From a checkpoint of a small transformer trained on Wikipedia: tied embeddings, 643M tokens.
Each number is 200 + 40 x the weight over its row's rms, rounded and kept within 0 to 999. Layers, rows and columns count from 0. The size before them is the row's rms in percent of the matrix's.

# layer 2 MLP up, 1536x384, rms 0.0853, rows 265-281, columns 288-383
104,255,159,212,256,174,251,229,194,204,234,132,170,216,176,193,128,162,188,203,219,174,202,135,154,238,218,110,169,235,198,158,203,220,288,219,137,182,170,176,213,171,194,228,227,204,230,209,191,103,197,113,165,209,207,170,223,193,147,272,216,183,149,186,211,187,190,125,244,229,256,169,165,265,186,259,145,152,192,191,210,225,227,104,214,125,138,181,202,180,188,171,133,230,219,112,161
092,219,106,221,204,193,222,202,198,242,151,162,149,135,188,223,184,212,104,194,147,222,158,216,228,165,196,177,115,185,199,179,227,143,234,135,229,204,185,200,207,141,254,198,216,145,215,265,173,142,184,268,312,294,189,174,177,218,214,181,245,200,200,198,218,217,209,185,129,257,254,172,209,234,159,136,209,274,233,254,255,205,210,198,200,245,190,218,230,170,239,230,222,226,237,168,203
113,181,209,165,205,284,200,226,156,183,155,161,230,157,178,246,186,187,91,194,169,201,154,198,164,196,207,216,237,182,263,244,172,185,145,272,210,225,177,155,206,139,161,137,117,168,193,108,189,148,131,194,251,182,117,203,176,156,284,181,205,202,192,193,217,237,220,188,200,146,183,185,199,244,215,152,257,181,215,211,239,238,201,114,244,164,247,203,234,221,216,176,208,235,194,189,159
103,220,179,224,225,151,220,206,220,208,144,188,205,174,205,260,173,182,128,216,170,171,191,261,167,202,252,152,178,208,241,188,135,175,150,263,236,271,228,257,154,241,179,151,235,123,236,208,200,148,204,313,271,176,241,231,247,188,179,240,170,69,202,228,137,190,188,212,228,172,205,204,179,120,179,228,211,180,208,189,179,152,165,205,286,240,261,172,188,211,177,174,205,144,202,200,163
098,191,216,318,209,202,178,201,148,216,197,147,243,271,180,257,188,173,231,239,145,241,197,182,216,138,159,150,198,146,220,162,211,261,88,187,204,157,295,173,207,238,185,228,192,170,207,143,190,161,183,119,199,221,200,189,225,226,177,212,256,221,171,186,200,225,132,109,224,145,150,234,262,206,237,197,158,204,186,145,156,224,137,211,130,135,203,225,241,149,263,192,253,252,227,221,267
103,351,212,162,202,215,270,220,222,201,201,202,204,206,181,224,214,253,236,262,123,223,246,207,158,239,232,232,287,244,153,193,170,200,275,231,229,228,202,251,157,165,150,177,215,168,233,147,248,207,227,174,234,271,262,199,188,190,209,163,251,214,207,241,232,198,203,97,158,232,210,132,237,156,214,287,164,249,211,162,186,221,172,215,184,188,165,252,202,208,259,128,228,226,253,169,195
096,291,140,225,191,156,208,214,251,206,196,129,219,218,127,191,183,147,190,249,166,216,234,238,250,211,136,222,196,143,179,168,195,142,234,199,186,176,179,221,165,268,170,136,228,155,237,177,169,206,195,228,173,184,174,194,229,285,180,234,147,285,217,175,147,189,197,259,182,192,194,182,229,275,171,181,196,89,128,195,229,226,209,214,150,181,158,246,189,145,212,209,117,233,212,217,286
097,219,168,150,183,142,178,169,131,199,173,231,162,166,242,186,183,218,285,128,176,200,180,204,223,254,141,141,215,190,215,165,168,217,171,131,214,190,218,197,176,291,242,179,228,198,214,211,179,235,256,224,164,181,206,200,165,164,124,227,206,213,237,184,229,274,191,249,284,163,248,167,154,156,237,180,195,90,219,189,151,243,142,155,214,227,190,246,155,213,268,235,156,235,227,232,223
092,220,266,276,261,138,198,191,221,151,188,226,175,286,166,219,270,180,222,169,190,216,241,134,171,165,207,120,156,197,250,211,146,270,220,254,178,244,199,212,218,168,185,154,139,188,240,215,258,224,220,223,234,192,199,270,199,204,197,217,198,258,149,168,151,245,191,196,147,111,229,206,163,187,159,108,175,203,209,162,239,162,189,242,205,131,177,253,199,157,223,180,165,224,166,214,255
098,229,140,92,181,200,210,204,232,108,165,221,202,245,242,239,243,207,219,204,154,207,237,172,232,220,249,243,229,189,221,152,212,242,157,176,119,165,208,143,183,232,195,224,176,192,225,212,230,212,251,175,121,126,235,189,226,226,194,151,227,252,234,239,198,184,297,265,264,223,222,167,109,204,148,179,99,149,291,148,233,146,139,201,181,159,161,170,207,212,243,210,182,233,195,212,166
110,172,155,224,203,214,167,216,127,137,228,225,125,273,276,164,216,157,205,237,224,206,197,158,290,157,182,249,197,197,228,177,168,201,161,210,242,235,218,207,172,248,168,240,138,203,198,211,201,199,158,199,256,203,173,171,213,205,166,176,215,251,248,261,183,201,190,221,143,176,105,234,192,245,185,196,281,180,201,195,230,194,220,233,185,190,187,242,225,194,180,160,200,166,208,193,160
105,158,206,178,189,168,200,207,196,207,203,137,145,195,197,216,199,250,238,179,221,231,197,139,195,279,198,169,271,212,143,182,204,281,201,222,144,174,188,132,185,139,217,248,184,193,234,163,202,143,240,237,207,206,248,227,201,148,327,179,231,215,165,247,242,157,207,173,248,271,314,168,187,213,248,242,197,126,158,191,218,291,191,164,185,226,191,236,223,224,189,225,245,172,189,233,186
109,200,235,182,254,176,183,236,179,170,172,156,178,119,181,252,183,127,221,191,276,212,231,226,238,176,249,181,172,148,285,173,193,232,169,196,167,247,278,214,206,155,213,155,174,165,166,125,193,193,190,314,225,184,214,254,212,132,243,200,181,179,210,192,213,307,176,269,339,248,202,179,220,281,185,240,226,154,200,241,205,163,217,277,132,183,210,259,186,199,206,241,134,188,211,230,181
106,249,178,252,167,253,241,224,151,182,167,115,222,240,164,186,171,166,197,179,260,205,187,190,144,247,167,233,238,189,190,263,165,171,212,226,206,290,258,213,218,307,147,230,166,322,184,246,248,195,136,145,194,162,182,144,228,193,213,208,212,234,243,207,135,238,203,164,151,224,195,205,175,196,167,273,229,172,180,165,198,98,175,154,256,236,196,232,228,228,71,213,189,206,213,190,259
101,193,196,188,167,202,200,163,187,190,198,163,156,188,212,208,87,186,207,188,189,233,169,190,188,181,255,172,198,169,193,150,238,192,203,213,120,268,226,198,186,221,174,179,176,221,180,241,228,224,233,194,220,150,169,207,243,115,116,201,152,169,200,167,223,175,218,237,209,171,195,260,200,257,227,220,161,203,127,237,217,207,225,200,165,247,185,99,209,169,166,239,166,160,239,201,148
103,220,170,224,223,205,209,148,187,284,196,247,207,190,217,187,203,195,284,184,266,166,230,262,231,199,184,231,174,112,252,180,111,206,163,218,182,244,254,166,203,240,214,224,127,119,177,255,162,228,221,244,166,244,166,214,199,168,227,214,247,143,219,203,189,171,194,199,184,161,251,225,161,133,206,127,181,278,175,219,230,189,233,190,210,167,98,152,219,138,162,262,226,162,246,205,256
082,234,140,202,202,174,185,209,266,221,259,205,176,309,209,270,198,209,142,168,239,158,138,153,242,234,200,135,229,280,170,146,186,213,140,177,180,195,259,264,190,201,190,173,215,209,187,207,192,223,104,233,159,234,202,128,160,125,162,255,243,246,212,222,227,214,232,207,168,190,123,181,249,195,187,222,244,238,198,229,199,246,226,204,124,228,224,168,238,120,287,182,206,165,198,146,234
# layer 2 MLP down (transposed), 1536x384, rms 0.0844, rows 265-281, columns 288-383
098,190,204,207,202,231,230,255,244,277,194,196,217,229,181,192,207,201,215,264,155,238,214,158,233,208,156,178,154,158,224,234,235,230,264,141,254,193,191,265,230,209,289,201,237,99,240,190,160,245,214,221,229,169,210,209,134,169,208,178,147,107,191,228,139,170,202,244,226,209,212,170,226,187,167,138,252,277,174,175,219,147,247,232,227,143,146,219,214,210,176,181,186,201,179,256,229
095,195,290,225,206,245,212,213,189,164,305,315,190,204,209,202,180,204,148,228,162,218,261,152,203,142,287,184,255,259,254,226,210,210,169,225,91,195,188,246,227,120,232,194,180,194,196,189,201,164,220,179,168,197,189,178,133,167,230,139,187,205,174,195,221,226,236,173,266,171,181,183,214,180,203,228,143,202,200,211,305,206,170,194,213,213,218,212,224,212,194,239,69,180,137,227,156
120,252,233,199,151,176,220,219,198,266,170,207,221,203,181,280,266,203,172,101,179,232,183,220,187,202,246,123,332,174,283,212,121,247,191,188,278,194,269,153,192,185,188,253,173,190,200,182,170,190,177,187,137,231,208,252,218,201,284,169,174,174,183,254,176,181,204,194,142,281,181,236,229,202,264,211,144,175,215,287,197,197,176,150,216,172,201,225,238,161,173,210,185,201,201,225,206
102,217,171,142,214,234,189,255,201,192,199,139,190,194,200,176,200,201,222,188,229,254,215,208,277,139,181,212,226,180,225,205,217,214,275,217,199,209,237,311,163,202,188,229,209,272,151,175,226,154,305,183,220,210,158,98,223,181,163,188,257,162,168,190,263,186,158,217,200,172,289,217,209,180,226,236,213,141,288,253,142,156,247,158,179,213,241,229,164,211,220,109,215,227,161,218,202
099,186,152,151,207,226,270,189,207,205,274,190,261,191,206,183,172,173,218,199,186,166,231,179,135,222,194,272,240,279,212,145,157,237,213,201,196,178,227,141,153,183,187,159,212,232,264,251,219,200,196,189,115,175,153,168,186,189,222,196,245,266,182,163,264,192,223,231,221,210,204,217,216,220,164,259,232,110,232,216,243,244,290,195,203,213,253,217,170,196,193,238,248,213,189,262,210
104,133,207,177,285,162,74,229,238,189,220,166,252,258,197,225,169,164,216,257,219,252,235,156,176,233,188,224,207,291,151,164,223,170,148,271,208,156,147,220,270,254,191,214,238,256,145,160,152,294,211,235,205,204,192,195,202,172,234,198,187,193,201,143,142,141,245,246,224,250,197,140,195,146,123,202,224,176,125,138,145,236,140,213,197,145,159,201,213,179,151,233,258,193,219,167,128
095,187,143,144,192,152,156,217,229,194,162,196,197,130,149,215,234,156,217,221,171,166,225,192,269,223,211,220,212,209,178,256,160,219,194,107,249,211,235,145,150,296,243,162,238,209,233,264,236,186,210,278,158,182,213,153,165,164,287,181,282,250,157,130,232,271,246,201,185,222,232,167,218,152,202,197,273,174,108,160,278,267,208,211,181,201,224,236,241,136,158,138,204,188,188,192,205
081,118,237,213,125,120,246,229,241,239,131,229,154,203,224,219,130,241,206,198,206,178,264,219,162,158,232,236,195,236,231,207,248,194,225,170,244,214,200,301,181,201,278,223,209,220,298,183,237,162,188,213,200,193,226,236,145,179,243,182,209,156,237,129,203,231,188,106,161,229,180,267,236,132,257,153,179,165,237,130,106,208,231,219,223,230,182,182,192,186,189,159,200,97,169,232,173
095,180,194,169,259,235,172,312,153,175,232,278,233,185,215,143,198,195,218,185,161,214,274,259,211,239,218,166,200,260,233,233,172,211,240,136,233,202,158,211,201,208,237,199,237,166,214,275,175,180,158,241,132,277,210,221,183,195,285,197,203,238,206,138,133,241,198,163,207,208,169,138,192,191,224,191,239,85,211,189,234,253,183,225,277,209,190,185,170,241,211,196,174,238,129,158,212
093,233,225,221,181,220,177,284,177,248,188,219,244,120,199,217,168,216,103,222,305,220,190,230,120,163,181,162,199,212,131,202,169,215,188,199,267,258,212,204,181,195,211,205,221,223,176,251,263,244,219,174,201,143,110,227,186,224,181,168,257,171,221,221,223,202,106,230,199,251,137,200,235,202,157,236,204,192,193,196,213,261,215,277,141,279,231,145,177,248,180,134,194,237,130,209,282
101,291,283,180,208,137,208,158,190,159,186,158,217,241,154,147,198,192,174,241,214,163,205,172,197,272,204,202,211,195,235,232,280,218,211,160,175,161,230,182,175,285,163,200,152,151,133,166,176,244,209,218,142,238,229,203,208,166,205,166,130,178,212,231,247,222,259,158,157,188,159,188,178,169,205,243,182,190,134,169,236,199,157,156,213,174,180,207,164,221,178,168,184,249,200,175,153
090,173,247,185,170,201,180,166,217,205,244,138,227,281,250,138,174,210,190,285,204,222,211,165,224,240,176,220,189,214,211,218,199,185,240,153,192,179,248,157,239,277,220,203,201,224,142,221,145,168,212,253,178,218,150,176,193,197,252,230,189,216,219,265,234,249,157,155,260,152,178,244,129,235,123,190,171,190,142,207,211,199,205,199,253,202,157,213,204,184,201,217,158,185,192,125,243
099,208,267,178,235,223,179,194,175,182,171,198,220,279,216,199,249,296,147,270,190,303,206,169,161,180,230,201,130,171,167,223,163,217,230,223,142,231,222,177,90,240,229,241,243,206,170,172,231,203,190,182,195,185,107,250,235,223,204,210,188,114,167,228,192,250,137,167,154,207,119,152,231,222,221,164,217,261,171,226,189,196,215,211,156,251,220,197,225,135,216,220,179,157,233,171,183
101,207,161,207,214,144,239,177,182,178,129,240,172,216,194,233,179,169,233,189,198,264,252,201,163,169,189,191,149,114,151,190,260,193,241,136,197,132,131,178,242,234,117,238,207,193,134,263,192,174,174,216,216,148,199,192,179,166,199,191,165,202,221,200,245,227,168,139,164,219,170,141,130,153,244,264,175,218,190,258,186,191,184,232,151,167,269,216,184,215,175,218,233,165,123,204,185
106,113,115,207,203,200,268,192,228,236,230,185,149,268,203,209,201,244,156,192,227,193,214,225,219,208,230,203,238,191,256,163,204,51,229,205,222,161,164,182,174,147,217,189,172,181,168,230,145,173,132,191,135,163,226,241,219,187,153,255,228,195,150,206,265,239,160,177,220,163,216,157,213,167,134,179,185,184,250,208,215,160,197,270,239,144,269,256,212,237,162,237,214,240,171,160,268
100,218,203,185,135,217,179,245,179,161,208,204,191,91,178,232,224,215,199,210,299,309,204,214,213,167,157,162,203,204,113,222,256,271,159,185,185,257,260,223,213,242,220,203,129,235,213,159,235,209,152,193,227,198,164,230,175,220,197,274,167,218,239,240,168,195,196,167,191,245,149,187,193,315,193,179,238,165,216,160,236,213,189,183,159,148,234,162,138,136,141,228,213,203,205,244,251
088,188,262,242,113,220,211,179,273,157,196,201,199,171,210,223,205,186,270,280,178,222,233,235,198,171,246,254,237,210,165,235,250,210,228,283,215,220,112,185,275,242,213,165,200,168,251,221,267,137,206,154,268,192,102,265,234,222,193,146,192,172,137,168,140,210,213,209,135,197,236,156,245,238,225,201,188,176,219,149,159,166,209,173,157,130,236,177,199,144,157,233,268,243,199,183,191